{
  "num_hidden_layers": 15,
  "hidden_size": 64,
  "num_attention_heads": 2,
  "num_key_value_heads": 2,
  "head_dim": 32,
  "intermediate_size": 256,
  "vocab_size": 2048,
  "hidden_act": "gelu",
  "norm": "layernorm",
  "norm_place": "pre",
  "norm_eps": 1e-05,
  "positions": "learned",
  "qk_norm": false,
  "attn_scale": 0.177,
  "bias": "qkv",
  "tie_word_embeddings": true,
  "parallel_block": false,
  "extras": ["capped logits"],
  "init": "normal",
  "init_std_qkv": 0.0625,
  "init_std_o": 0.0114,
  "init_std_up": 0.0625,
  "init_std_down": 0.0114,
  "optimizer": "muon_variant",
  "learning_rate": 0.00448,
  "lr_mult_down": 1.5,
  "beta1": 0.93,
  "lr_head": 0.0165,
  "warmup_steps": 200,
  "schedule": "wsd",
  "decay_fraction": 1.0,
  "decay_shape": "linear",
  "final_lr_fraction": 0.02,
  "batch_tokens": 16384,
  "max_seq_len": 384,
  "doc_mask": true,
  "train_tokens": 102000000,
  "max_steps": 6226,
  "dataset": "wikipedia_en"
}
Each number is 128 + 24 x the weight over its row's rms, rounded and kept within 0 to 255. Layers, rows and columns count from 0. The size above them is the row's rms in percent of the matrix's.

# layer 10 attention output (transposed), 64x64, rms 0.124, rows 20-40, columns 0-63
size [ 72  93  99  92  99 113  88 119 104  99 121  87  89  95  94  93  95 104 115  94  95]
[[135 108 107 106 139 124 124 132  91 108 177 133 121 164 127 112 173 124 124 127  97  72 161 119 122 124 127 123 138 153 171 109 134 136  73 117 127 121  79 136 147 115 141 114 143 152 153 106 123 137 134 119 141 142 138 203 111 103  95 128 137 132  89 157]
 [ 99 120 123 103 121 110 155 112 144 151 134 144 113 116 137 106  92 124  88 127  77 118  84 118 140 122 139 112 163 130 147 134 183 117  90 140 120 100 189 125 155 113 106 138 154  97 133 176 138 146 113 112  84 163 133 143 163 121 130 132 131 134 152 159]
 [170 134 128 135 106 107 105 101 147 169 178  97 137 119 124 110 145 128 168 159 117 133 137 134 105  79 119 163  99 129 137 128  98 118 126 133 157 113 100 149 125 118  66  89 167 150 106 159 122  92 124  95 150 139 151 133 130 154 151 131 143 125  94 122]
 [ 88 112 154 132 111  99 170 157 178  79 118 100 172 128  98 146 110 145 127 137 125  88 110 134 133 132 115 145  92 146 121 136  93 123 116 112 127  93 156 155 117 112 126 122 122 149 142 116 138  73 155 144 155 131 137 164 160 145 135 121 116 157 165  94]
 [122 133  73 153 116  83 132 149 158 127 131 131  91 158  96 103 127 103 156  96 148 152  79 118 168 144 165 126 126 113 129 108 130 101 142 116 131 124  98 145 171 135 148  99 138 137  99 100 110 117 111 156 162  91 167 132 143 119 147 160 146 158 125 141]
 [154 134 148 139 172 136 143 119 146 109  97  90 108 104 107  99 149 115  89 130 124 104 132 124  82  76 158 156 156 116 163 126 124 135 110 147 126 136 136 103 116 139 142 122 164 135 101 152 121 124 174 161 125  89 113 129 160 106 144  69 154 142 152 144]
 [151 108 140 140 135 148 152 162 126 153 143 147 161  74 115 101  94  85 109 138 159 146  98 132 120 123 108 131 151 126 137 115 106 147 115 103 157 112 118 127  76 170 170 123 123 134 149 107 103 132 112 133 125 135 123 211 105 127 139 113  95 130 111 113]
 [182  82 170 129 129 145 101 112 124 112 101  99 144 145 125 130 157 105 122 142 147  74 127 129 100 141 131 158 118 151 128 119 132 111 113 125 144 119 174 138 148 111 133 172 107 147 112 120  99 147 134 139  96  99 100 108 142  89 186  94 139 143 160 129]
 [112 110 129 125 140  99 106 113 133 102 138 146 117 137 170 141 111  51 106 137 125 116 140  93 136 165 140 137 187  92  94 130 153 152 116 114  98 117 167 119 152 154 138 122 125 127 177 126 130 137 114 140 124 119 157  79 119 168 114 102 124 126 162 141]
 [119 107 156 132  97 148 135 129 125  80 159  71 146 144 156  76  97 144 105  88 124 127 122 136 142 148 121 124 124 126 134 152 145 133 137 138 160 122 104 108 165 108 163 138 139 173 106 122 130 122 163 132 138 126 171 176 106 110 115 130 118  87  85 138]
 [149 149 119 125 122 134 161 113 137 151 141  96 159 128  78 146 159 131 113 112 105 173 159  85 113 152  96 133 138 130 156 150 119 130 122 104 125 190 145 130 129 122 102 134 132  94 153 116 129 105 118 132  88 140 161 110 106 170 159 106  75 105 119 109]
 [ 99 105 158 164 181 109 117 126 129 154 138 146 124 112 129  79 125 123  93 154 127 120 154  64 142 119 110 142 138 157 160 152 147 116 113 135 127 159 139 141 111 133 113 193 103 149 104 130 140  97 112 120 128 120 155 101 115 128 157  81 114 108 158 119]
 [103 139 100  94 102 153 154 144 122 144 118 127 145 123 125 170 125 108 108 120 126 165 149  85 108 153 129 102  80  91  85 174 156 117 120 124 124 165 156 103 169 135 146 120 136 114 147 144 122 102 129 155 137 177 142 146 148 129  81 132 114  93 111 130]
 [132 158  80 142 105 136 130 123 151 111 104 135 127 130 118 135 149 167 132 111 111 177 104 117 127  98 107 160 154  69 108 140 147 156 148 147 122 139 178 113  97 104 119 141 114 150  92 135 129 144  64 116 139 146 186 122 121 131 118 153 128 138 103 113]
 [134 164  89 106 125 134 130 121 122 139 148 115  92 133 132  99 125 135 111 169 130 136 117 174 153  92 166 123 114 166 125 142  89 127  70 139 139  98 124 107 112 101 104 161 147 123 114 155 123 123 139 119 153 149 201  95 169 124 115 128 126 132 108 111]
 [134 158 158 115 125 161 175 120 108 173 157 131 111 113  92 157 143 125 128 133 159 145 142 113 110 127 122 131 131 133 110 107 143 154 131 112  98 176  98 123 124 101 158 131  83 122 138 116 154 125 111  92  58 144 146 182 124 118 110 107 122 114  91 135]
 [119  98 145 155 123 149 114 129 120 140 174 138 131 160 101 128 135 157 112 139 149 140 104 118 139 154 116  48 106 139 154  96 133 133 100  82 111 120 164 126 168 169 110 133  93 153 135 110  90 166 133 158 115 142 116 108 137  97 102 152 126 142 119 122]
 [116 139 137 127 155 179 161 120 134 147 112 128 148 111 131 120  97 150 145  95 151 135 130 160 162  80 160 134 125 126 124  99  74 112 147 146 129 112  97 147 146 136  87 120 170 156 137 126 177 103  97 112 102 145  95 138 166 120 122 101  93 104 121 123]
 [105 109  96 155 151  72 111 139 124 106 145 123 141 150 122 125 105 112 127  96 138 122 165 136 137  93 137 161 121 130 115 116 112 120 116 147  92 134 108 194 129 165 173 142 107 149  92 153  94 153 101 153 158 107 103 127 105 138 104 124 141 147 174 132]
 [109 106 138 122 123 144 130 101 141 147  56 119 118 114 154 116 135 146 134 116 113 119 159 136 119  98 137 154 114 119 150 150  82 170 112  99 155  88 148 135 107 137 184 109 131 121  98 139 136 152 118 106 113 127 135 102 185 122 138 185 135 148 105 150]
 [151 178 116 158 119 128 155 127 125 162  89 105  96 145  99 127 134 124  96 147 158 136 156  61 118 132 143  99 157 114 161 106 139 134  96 132 138 151 122 171 123 113 160 117 122 117 128 127 132  85 131 126 154  98 136 117 125  83 163 105 141  97 157 149]]
# layer 10 attention value, 64x64, rms 0.17, rows 21-40, columns 0-63
size [101 102  93 102 112 102 109 110  93 112  92  90  86 102  94  95  92 107  99 100]
[[142 161  99 144 181 175 109 135  94 158 158 166 167 105 139 137 132 125 161 131 150 117 117 106 117 154 121 119  79 109 126 128 136 163 135 149 107 135 102 117 146 134 128 132  73 138 131 121  85 111 167 142 130 101 122  83 152 113 142  91 130 136 124 102]
 [125 159 153 144 132  75  78 113 149 115 117 166  98 156 126 143 131 187 130 130 125  99 109 128 155 106 102 136 146 142 156 109 133 116 109 121 116 156 160 160 160 104 122  93 125  90 148 117 166 106 119 168 109 143 170 122 126 120 134 144 122 102  90 139]
 [151 101 167 106 144 132 174 118 124 132 111 177 103 125 163 108 167 115 130 153 145 135 109  99 143 128 163  91 147 104 131 124 140 123 120  92 126 164 107  76 148 129 139  96 182 140 127 118 105 100  89 115 129 119 149 137 129 163 139 122  99  91 146 116]
 [169 152 126 130 137 127 119  81 160 123 174 155 121  95 132 136 107 138  98 134  78 112 168 115  99 114 151 161 142 144 149 126 132 134  92  97 118 117 145 128  76 122 167 100 159 134 141 109 145 130 151 115 118 141  89 105 119 174 155 110  95 126 106 118]
 [140 145 126 172 123 121 158 157 100 135 137 151 142 161 114 122 124 120 102 111 141 162 149 148 149 133  74 117  91  77 140 128 124 107 149 125 133 124 147  89 129 175  77  98 138 118 150 118  95 120 110 109 106 164 133  90 178 153 131 146 113 104 136 137]
 [115 122 103  88  91 128 104 107 136  83 129  74 117 152 110 152 141 114 169 165 141 132  93  94 123 120 146 130 105 127 107 123 144 144 146  95 123 161 110 104 147 167 123 140 150  87 157 149 133 127  80 154 133 131  90 141 148 161 109 143 141 136 171 123]
 [131 105  94 148 132 162 191 144  87 161 117 118 175 116 108 125 139 165 135  81 140 143  91 141 108 118 113 121 114 102 164 150 138 129 120  83 143 121 116 112  94 128  92 106 174 122 161 126 144 152 129 103 118 151 154 109 109 127 143 109 160 126 107 133]
 [131 106 112 117 146 181 166 117 159 134 156  95 170 136 126 138  97 153 133 128 156 135  92 167  78 149 117 116 115 148 121 128 119 130 131 191 109 133 145 117 120  84 139 138 126 129  97 144 100 139 158  95 125 131 115 129 123  77 117 103 133 131 125  78]
 [106 134 147 115 162  99 148 144 131 120 108 170  99 103 107 152 123 121 122 160  97 141 113 137 164  94 149 118  98 134 105 147 120 162 151 156 157 104 158 109  92 127  99 146 149  87 176 120 111 111 109 157 123 136  93 133  89 145 117 152 117 155 168  96]
 [109 107 169 163 114 152 116 146 117  91  90 179 105 136 142 119 120 118 148 115 181  92 106 145 159  79  93 151 152 115 126 141 153  93 149 124 111  89 150 130 137 161 155 118 151 114 111 139 130 152 144 150 118 109  97 144 111  97 109 122 164 123 139 117]
 [129 106 115 147 112 135 136 150 141 137 121 146 148 148 116 171  96 147 196 119 114 110  84 140  99 142 133 142  84 130 130 110 139 123 125 117 121 128 165 145 139  99  77  96 111 131 143 104 121 139 184 129 109 114 140 140 155 130  86 145 156 153 178 101]
 [123 165 155  89 124 116  96 139 129 135 171 171 116 118 140 107 140 146 110 168 140 119 126 102 105 113 114 169 134 143 120 121 107 185 133 138 119 134  99 158 111 136 107  76  61 147 172 134 115 150 162 120 125 128  92 130 127 114 156 127 152 130 118 110]
 [150  96 154  74 121 113 122 149  97  81 117  94 123 155 147 111 111  97 150 135 121  98 186 139 134 107 111 128 114 153 113 148 122 117 104 119 106 141 117 180 137 148 123 131 129 130 110 164 101 147 154 151 119 146  89 155 118 140 122 116 114 184 120 163]
 [ 88 120 143 135 122 158 105 157  95 128 113  95 122  91 167 119 168 118 149 116 154  98 161  78 154 185 108 137 121 107 144  85 148  90 142 154 103 156  98 133 128 136  84 114 129 131 127 101 119 152 120 122 144 116 118 135 125 171 131 110 155 135 140 149]
 [ 93 142 164 123 130 125 152  96 171 150 128 121 121 150 104 135  95 126 148  91 132 103  83 125 118 125 115 146 176 105 142 148  85 128 114 142 136  88 110 130 162 129 124  93 112 102 126 147 121 141 143 156 138 119 112 148 134  79 164 134 125 174  71 118]
 [115 155 101 122 122 149 128 149 121 129  98 148  91  79 131 161 139  90  67 108 115 128 147 121  90 145 137 224 161 127 118 170 131 135 124 164 140 114 134 107 133 122 142 119 147 129 163 111 134 134 139 131 109 116 145 135  97 140 141 121 102 118 113 140]
 [109 113 139 156 115 104 103 118 157 109  93 148  89 111 107 142 131 125 181 133 129 114 122 112 123 105 155 107 115 123 139 114 150 108 109 153 132 135 141 112 124  99 118 138 107  95 108 136 120 175 165 106 157  61 186 159 100 152 138 157 111 123 163 132]
 [117 118 113 132 125 106 128 143 119 111 131 136 135  92 126 129 139 181 111 143 135 149 123 144 115 120 169 142 116  93 118 134 189 177 146  87 112 111 130 145 150 109 125 166 191 154 110 142 148 137 136 117  71 150 128 107 144 103  94 119  85 129 105 110]
 [159 140 110  99 139 142 115  98 115 107 126 134 148 121 155 146  95 168 156 110 134 101 152 155 118 120  99 111 144 169 104 104 147 107 144 108 115 150 128 150 123 117  46 122 154 114 150 161 141 126  78 173 130 101 131 138 112 149 155  97 102 141 119 137]
 [105 120  94 100 131 121 122 162 145 141 127 158 116 130 126 154 109 120 194  95  95 108  75 161 143 141 111 128 108 101  85 152 119 139 122 124 130 141 109 155 153 160  62 154  88 137 124 150 139 147 120 151 122 125 112 146 140 169 131 137 153 140 113 148]]
# layer 10 attention query, 64x64, rms 0.158, rows 32-63, columns 0-63
size [ 98 106  92  97 106 104 104 115 107 111 104 103 100 102 102 102 113 118 108  99  94  92  97 104 109 107 100 111  98 120 103 114]
[[134 118 124 182 122 114 164 130 121 101 109  94 126 150 123 102 119 106 108 103 114 144 141 169 141 151 146 148 118 132 133 102 105 119 105 156  82 151 118  98 122  88 127 140 115 158 116 117 144 139 157 146 186 115 138  56 127 141 118 155 130 100 141 168]
 [101 151 126 121 114 123 145 145 151 127 127 147  97 161 149 144 120 153 153 147 127 112 138 157 107 136 151 103 146 158 171 157 157 104 151 124 137 118  98 118 147 124 142  60 164 129 119 107 133  88 192  83 104 150 113  79 118 133 143 134 118 133 108 122]
 [167 148 144 135 117 106  97 145 115 161 138  85  85 164 105 118 151 134 122 106  97 162 137 148 140 165 146 101 121 151 167 153 127 124 146 126 123 104 116 126 135 128  95 171 115 147 125 166 101 142 107 119 162 116  97 113  98 148 168 155 156 101  91 112]
 [120 149  89 106 107 131 172 163  95 131 158 156 154  96  98 145 138  77 149 128 112 168 129  85 152 167 113 141 128 136 126  99 121  77 137 152 107 125 147 127 123 174 133 150 156 103 127 106 100 128 104 135 168 120 142 139 139 140 175 118 132 117 132 131]
 [150 115 111 132 128 143 118 141  99 164 134 142  98 118  72 126 139 150 111 123 159 128 103 167 152 109 155 149 108 123 121 168 136 147 148 150 155  80 157 128 146  90 168 108 107 128 122  78 121  89 128 111 134 131 115 126 103 140  93 143  97 128 112 185]
 [ 61 113 141 124 160 120 110 138  86 122  93 126 124 105 160 148  68 120 143 126 135 144 156 109 147 147 131 104 135 113 151 156 131 125 131 158  82 125 152 119 115 155 136 130 105 158 146  96 148 116 136 120 165 120  82 141 116 173 103 174 141 142 133 148]
 [126 104  79 141 118 135 112 144 124 125 124 114  95 169 178 115 163 111 138 130 113 124 157 149 135  88 101 153 123 145 125 170 142 168  87  86 176 101 172 125 163 129  95 116 123 128 113 129 126 101 127 130 120 161 118 136 124 137 133 159 101  82 140 126]
 [102 134 132 114 114 179 137 143 137 172 134 131 141 142 151 144 153  96 142 141 144 131 137  84 105 160 124 130  93 104 107 110 161 118 166 126 126 151 125 134 108 116 147 135  67 122 113 135 165 148  87 133 170 117 145 147  87 144  84 111 100 106 124 166]
 [128 113 177 111 130 147 121 132 100 186 115 126 148 144 138 136 109 126 146 101 160 133  96 142 152 146 172 113 134 119  57 122 106 107 109 148 125 107 186 149 120 165 150 135 105 137 124 110 131 158 129 121 127 153  97 115 150  70 118 103 111 124 130 140]
 [101  85 137 126 154 128 149 154 138  89 135 181 116 131 136 171 159 108 126 115 164 124 105 121 175  99 139 166 135 149 141  99 127 114 133 115 112  89 118 127  89 125 102 138 153 142 124 123  86 134 138  99 128 155 108 155  83 146 161 148 111  81 128 132]
 [176 124 121  72 128 161 108 158 103 119 114 143 150 131 130 140 153 125 125 144 137 129 117 121 132 131 126 136 113 167 195 165 112  95 114 130 164 109 153 143 140 136  82 119 117 125 120 178 119 118 119 144  88 130 121  97  96 176 138  96 109  97 140 119]
 [125 120 137 119  67 139  82 114 127 174 140 150 153  80 140 176 112 137 162 118 164  92 120 178 144 136 120 139 120 138 147 159 117 102 103 158 145 119 146 147 169 133  88 143 128 117 134 116 125  90 102 106  97 139 106 148 137 133 111 122 143 134 127  93]
 [133 128 121 123 124 130 114 110 108 117 128 118 130 109  87 157 124 132  91  93 141 147  97 138 154 111 135 149 139 163 154 143 103 161 191  94 116 119 145 145 173 156 170 113  76 114 136 126 124 121 130 105  87 132  92 154 106 171 161 131  99 121 130 158]
 [144 125 127  99 144  86  90 123  90  97 151 124 130 109 139 158 148 107 115 164 143 169 141 108 128 149 100 120 120 114 113 131 191 118 142 130  95 141 124 146 100 114 131 142 145 167 120 183 135 129 148  80 149  99 135 126 108 105 101 144 148  79 121 151]
 [132 103  91 138 128 122 139 107 114  58 143 101 148 105 130  94  85 104 181 131 102 124 143 113 125 106 101 136 112 142 150 127 176 139  95 146 151 142 169 140 122 124 121 137 120 139 155 149 130 120 147  84 126 111 130 161  82 121 177 116 133 147 151 119]
 [ 84 146 131 108 123 137  90 115 131 143 107 117  95 110 128 111  96 135 130 132 139 159 173 117 107 148 145 143  97 143 133  88 104 112 158 173 147 122 106  81 126 126 156 135 122 154 139 182 127 151 145 122 154 121 178 127 117 162 181 144 140  99 104 117]
 [122 108 104  97 122 125 135 142 153 113 183 150 140 116  89 136  98 148 115 108 132 156 106 123 113 137 120 112 108  71 108 131 108 118 117 144 115 113 125 142 127 177 104 130 129 164 143 146 131 167  88 162 137 142 119 113 175 155 118 182 121  85 147  98]
 [109 144 126 124 162 141 145 123 111 135 153 123 128 111 143 101 146 116 164 134 124 135  88 148 125 133 155 109  92 134 127 108 125 106 107 127  66 170 154 138  67 133 140 175 147 141  82 104 154 134 148 141 139 108 166 130 167  82 112 156 118 110 147 115]
 [144 124 118 118 117  96 123 135 131  62 178 106 133 137 137 114 103  92 165 153 157 153 108 122 112 151 105 124 130 115 114 115 134 135 154 130 101 125  59 156 163 148  79 117 108 145 153 152 117 127  91 124 154 157 132 151  91 127 107 137 134 148 134 155]
 [ 94 105 137 145 107 128 127 102 154  81 157 115 147 102 148 121 125 164 142 120 131 133 133 185 121 135 109 130 117 169 174 132  91 126 112  62 158 132 110 113 149 115  93 120 114 126 114 145 114 140 142 148 162 128  86 115 149  93  88 129 123 161 131 152]
 [174 139 147 103 178 151 138 120 121 116 107 111 148 132 129 151 181 141 123 127 109 124 138  94 100 130 119 130 155  93  87 133 136 178 161 128 143 166 142 148 156 158 150 101  92 115 137 115 135  91 150 121 167 121 135 121 118  85  82 123 127 127 141  96]
 [138  93 105 148 128 180 133 174 165 136 105 165 185 141 124 130  97 152 107 113  93 106  69 155 165 130 136 139  88  98 122 116 135 153 109 137 149 144 107 112 133 178 145 153 111 122 128 110 101 113 142 141 127 111  95 114 120 157 122 131 135 131 128 113]
 [ 86 110  85 137 132 146 164 112 158 113 123 139 136 125 132 134  97  85 131 134 103 116 118 131 100 119  88 150 170 127 143 132 109 127 127 130 116 119 166 110 159 135 109  98 140 108 180 148 162 163 133 109 129 118 100  86 178 162 179 143 127 117 139 104]
 [146 128 132 107 137 149 154 123 113 116 159 164 135 126 123 144  81 136 157 122  88 109 117 112 114 100 188 113 127 129 147 146  71 140 117 108 119 119 159 169  80 133 125 112 138 103 175 143  97 135 142 150 142 114  89 123 163  82 144 116 154 145 140 123]
 [150 106 107 107 177 135  99 126 139 111 152 135 138  86 142  90 116  87 122 145  97 151 128 178 114 115 124 107 144 135 155 170 140 133 110 123 137 113 141 170 139 143  84 103 144 136 131  95  79 180 158 151 134  92 136 102 161 128 132 148 121 125 130 116]
 [123 105 132 115 146 119 121 124  85 153 164 165 136 121 149 135 108  85 135 145 149 110 149 127 163 157 151  99 122  98 113  83  96 124 161 105  69 134 178 133 105 159 150 109 170 172 122 142 117 123 128 151  92 123 111 117 115 105 107 130 142 118 140 151]
 [113 151 112 150 134 129 104 104 176 135  92 132 152 135  99 128 142 142  94 139 151 130 143 117  80 126  98 111 119 163 115 128  93 122 149 100 173 117  98 105 117 139 119 173 134  78 102 130 110 138 149 154 177 106 125 108 135 102 161  95  95 137 159 131]
 [139 176 113 111 106 108 116 135 140 129 147 153 121  96 152  92 106 115 115 147  99 154 145 101 137 164  98 140 118  86  86 111 120 149 139 147  87 128 120  95 106 146 155 187 134 113 121 179 123 142 115 154 115 113 147 131 121 145 150 141 187 120 148 121]
 [148 154 118 167 107 113 114 148 111 125 157 108 118  86 141 170 131 114 151 131 178 122  96 148 178 116 169 135 129 123 115 124 132 149 109 135 120  98 107 148 139 146 148 126  86  89 124 128 103 113 149  94 124 141 125 199  89 134 122  90 140 134 139 106]
 [145 115 167 129  65 116 152 128 127 137 148 125 161 137 129 146 145 121 139  96 158 114 119 124 111 142  51 151 186 123 148 125 146 138 131 142 130 135  99 115 123 117 137 139 117 143 139 108  94 123 143 107  98 169  95  99  86 173 136  95 119 122 136 147]
 [115 125 157 135 118 116 114 118 140 144 138 137 111 107 127  94 135  81 136 136 146 102 142 174 118 127 104 157 146 128 133  92 174 153 139 133 103 144 118 114 137 187 104 125 188 131 140 112  62  86 131 117 154  85 112 162 139 112 122 134 110 138 145 111]
 [132  88 108 150 124 172 120 115  96 124  97 156 162 164 115 133 126 155 124 137 146 123 110 129 120 140 117 144  92 142 145 140  93  98 150 140 157 109 142 111 198 129 113 157 159 152 130  88 111  89 128 117 165 131  80 114 103 123 143 113  93 117 129 156]]
# layer 10 attention key, 64x64, rms 0.164, rows 32-63, columns 0-63
size [118 101 100 102  95 120 103 111 101 104 102 103 107 106  99 103 127 123 102 111 102  98 110  93 110 111 101 117 100 118 106 103]
[[118 109 129 150 152 105 171 111 144 144 107  97  95 141 112 133 156 171 136 122 106 206 140 119 120 140 125 124  75 154 110 143 160 133 161 148 110 154 101  91 130  93 119 158 130 146 126 132 137 154 129 127 142  89  95  89 103 103 127 144 128 103 132 128]
 [ 91 139 179 152 145 138 129 160 183 117 131 138 141 166 136 143  86 160 139 144 108 107  78 134 113 127 110  97 159 157 147 139 138 132 125 130 147  74 105 148 147 118 120  73 116 131  98 133 135 101 117 148 117 114 121 129 131  88  91 138 137  99 144 147]
 [151 130 143 137 109 106  86 123 123 138 136 127 129 143 133 131 166 126 152 127  89 143 153  91 132 132 151 152 104 123 115 142 141 123 161 118 140  91  90  71 116  93 137  92 152 151 112 152 121 142 154 151 128  72 113 180 115 169 125 104 154 104 110 164]
 [151  84 102  85 144 128 165 147 107 121 137 154 150 108  92 163  95 121 145 150 121 129 142 100 136 151 120 137 130 161 118 117 121 124 180 102 117 164 155 104  98 154 127 149 152 133  89 120 144 175 117 112  93 144 112 132  99  94 106  73 121 124 129 126]
 [123  91 149 132  94 128 131 169 112  94 136  99 114 143 135 139 159 141 110 107 123  98 144 173 126 118 150 128 160 121 104 153 134 120 142  68 170 114 107 152 108 150 151  95 133 122  98  96 108 112 171 126 126 144 115 117 132 113  81 189 144 148 134 126]
 [115 118 111 152  92  98 137 145 142 116 126 136  81  90 133 128 147  92 136 176 138 136 104 125 154 118  90 168 171 110 141 152 132 131 177 153 122 104 133 110 160 143 116 144 111 161  79 140 128 102 148 141 138 136 124 129 137 100 103 103 140 114  64 138]
 [146  68 131 143  95 167 113 131 141  78 134 115  96 121 164  89 107  82 167 169 130 100 135 151 130 108 117 136 115 110 142 165 117 142 114 143 126  94 153 119 140 127 145 113  89 151 129 150  91 150 138 149 158 122 115 161 137 133 168 145 143 105 110 126]
 [139 132  96 156  94 124 133 151 146 149 147  96 137 150 122 128 127 134 117 120 156 132 125 132 120 141 117 116 113  91 117 139 148 149 165  75  61 170 136 157 142 117 179 131  92 160  93 116 139 110 133 110 142 161 140 101 111 141 137  68 125  96 124 123]
 [ 79 102 133 156  92 172 124 137  86 181 106 119 177 119 109 122 147 143 135  90 135 133 140 116 168 107 156 129 117 138 138  93 135 112 126 113 145 112 118 155 117 144 159 125 139 122  84 111 129 154 149 172  98 149 167 102 128 123 143 129  91 123 104 115]
 [115 136 125 137 181 131 113 181 122 112 128 160  94 111 126 148 158  91 207 120 107 150 109 145 136 149 115 110  99 146  95  77 130 137 125  78 104 113 121 138 147 156 121 127 104 107 145 144 134 136 139 112 128 151  81 135 125 112 125 151 106 118 142 144]
 [159 159 137 101 152 148 130 132 137 105  92 130 133 117 139 127 156 136 168 118 135 134 143 105 145 121 125  79 134 160 157 158 116 150 114 117 131  91 155 165  77 137 123  99 162 129 174 120  78 133 143 117 126 103 120  97  88 155 134 102  81 128 125 156]
 [116  98 175 111  98 165 123 100 124 124 117 176 115 119 134 142 134 109 139 156 152  76 132 136 150 125 139 150 139 142 178 161 118  90 180  85 135  97 109  96 148 107 145 143 141 108 136 132 106  92 136 132 102 141 132 104 136 143 143 124 117 180 103 130]
 [148 114  96 134 108 135 118 138 107 111 112 124 112 127 141 156 126 144 131 103 148 147  93 163 111  82 122 157 147 144 144 100 130 177 138 105 144  98 110 178 112 162 132  85 144  97 161 108 116 117  95  99 138 138 136 183 122 153 105 170 109 164 116 139]
 [130 128 119  86 159  98 110 148 106 149 142 114 116 100  91 150 170 121 165 150 120 154 156 119 100 134 105  98 171 111 119 148 174  94 133 150  94 158 106 172 108 129 160 111 157 120 119 164 125 132  97 145 130 115 142 104 123 114 126 121 168  92 114 114]
 [180 134 100 119 110  89 151 151 128 120 153 145  99 106 121  91 124 123 146 140 116  67 122  95 146  82 105 128 131 137 109 104 151 132 121 157 151 125 172 156 116 153 135 163 156  92 124 122 111 129 136 120 145 119 107 111 156  95 176 111 172 138 134 133]
 [124 178 104  93 118 113 102 134 117 157  99 123  85 157 162 154 112 157 130 133 118  91 122 113 116 138 124  99 110 125  80 109 145 153 134 126 128  93  83 109 125 130 137 154 141 140 135 162 177 161 127 116 135 160 140 113 167 179 110 128 111  92 121 141]
 [118 145 117 104 119 151 119  98 118 127 159 114 144  95 112 146 136 110 119 139 114 134 148 118 157 202  99 130 132  83  92 116 134 141 109 133 117  85 112 121 113 142 104 138 164 140 188 119 116 136  88 152 115 137 137 142 161 145 118 171 120 114  81 162]
 [140 172 120  98 145 101 167 125  89 176 164 159 116 128 119  94 148  93 132 150 128 148  90 122 159 159 160 129 107 111 134  94 170  91 105 140 111 139 124  97  98 119 111 147 129 138 109 138 128 114 124 116 128 112 164  94 126  70 149 142 134 132 120 112]
 [146 129 118 146 132  80 101 128 132 118 177 166 126  94 119 176 146 144 131 123 123 140 141 127 107 177 104 127 112  94  80 134 146 144 151 156 124  98 123 154 124 131  95 132 133 113 118 105 132 140  66 139 157 102 140 142 111 183 169 115 129 121 147 144]
 [134  90 103 120 147 121 130 102 141 100 119 115 112 101 121 149 175 185 145 131 144 148 113 171 117 148  96  86  85 174 137 195 107 155 130 129 124 133  92 118 165 107 153 114 101  95 135 103 107 142 131 138 129 105 140 124 120 145 138 147 120 134 130 150]
 [ 92 125 132 126 116 143 116 114 111  98 102 103 138 123  95 116 120  97  92 100 125 102 114 112 122 118 122 175 133 101 143 112 168 120 134 188 125 174 171 165 139 117 145 128 103 164 154 139 107 109  93 159 157 114 159 161 104 130 120  99 155 157 118 137]
 [136 133 136 152 132 154 161 141 151 115  66 111 151 133  83  98 112 149 100 119 106 141 149 123 129 192 109 143  92 155 106 124 134 159  97 104 124 128 125 123 154 176 131 134 118 134 162  87  78 124 152 140 134 122 102 120 109 114 133 141 105 172 125 113]
 [104  54  92 129 166 154 176  87 138 131 108 103 131 147 115 135  89 136 145 132 109 123 142 123 110  94 100 130 172 148 134 136  94 164 151 137 113 125 140 154 145 151 107 160 162 121 156 118 143 150 109 101  91 120 138 117 136 115 123 121 109  97 137 153]
 [102 171 115 114 142 151 152  79 104 120 170 128 164 137 118 148 155 133 135 137 114 108 143 106 165 127 131 106 138 158 129 106  81 126 127 121 143 129 170 141 129 140 128 125  77 108 114 121  89 146 146 133 102  84 161 161 125  83 123 125 103 126  99 174]
 [125 100 124 103 156  80 162  82  97 122 143 150 112  99 119 119 130 104 128 121  99 136 145 140 134 149 140 107 151 158 132 179 128 130 128 144 132 118 146 156 122 178  67 124 151 130 169 129  74 139 150 146 126 111 112 121 151 111 139 132 111  91 156  94]
 [ 78 151 133 132 124 166 124 104 127 144 133 135 129  93 130 134 163 145 156  96 110 155 132 152 132 168 148  95 108 108 178 117 132 128 115 120  91  97 137 139 102 163 138 120 135 151  70 156 148 150 102 120 117 100 153 125 139  98 127 103 118 153  74 106]
 [125 147 118 106 148 100 113 120 144 108  95  86 128 134 143 103 110 125 115 160 167 101 143 156  81 139 125 120 106 147 164 153 103 130 149 125 151 152  73 102 161 119 149 142 104 113 154 106 158 169 114 113 160 163 130 147 124 133 153  84 100  93 131 134]
 [141 160  97  93 105 141 123 134 104 148 126 143 160 134 103 123 137 119 102 161  96 124 172 101  98 174 102 139 117 122 137 112 103 108 150 125 107 118 131  66 117 139 115 159 150 121 136 154 167 191  95 128 128 111 170 141 101 139 130 127 128 123 103  95]
 [152 108 126 161 107 109 126 148 117 108 130 166 132 163 120 149 121 115 137 142 194 123 118 113 119 122 125 125 126 150 137  78 114 130 135  59 128 136 100 138 134 152 130 143  95  71  84 132  84 132 103 143 143 168 137 149 129 136 124 117 131 157 158  94]
 [122 121 177 166  96 155 118 156 151 153 136 140 127 106  98 132 110 148 142 115  89 141 106 165 127 108 107 144 108 122 171 117 148 129 170 129 129 118 141 108 164  84  79 129 153  84 153 121 119 107 120 132 130 128  94 146  59 136 119 116 131 129 128 154]
 [109  93 163 102 138 115 124 120 139 126 129 156  74 104 126 107 107 100  91 143 139  84 159 163 124 148 143 145 120 104 142 109 164 128 138  96 119 139 142 100 189 136 117 146 141 137 106 149 114 134 129  94 133  99 114 159  98 109 154 116 162 129 137  71]
 [111  97 130 124 136 125 119 151 131  98  80  97 137 105 130 131  95 138 151 148 139  95 128 173 145 124 138 130  81 144 131 179 149 123 145 149 155  69 125 150 120 117 141 155 152 159 114  97 134 108 149  96 141 118  75 114 110 127 151 123 134 167 102 166]]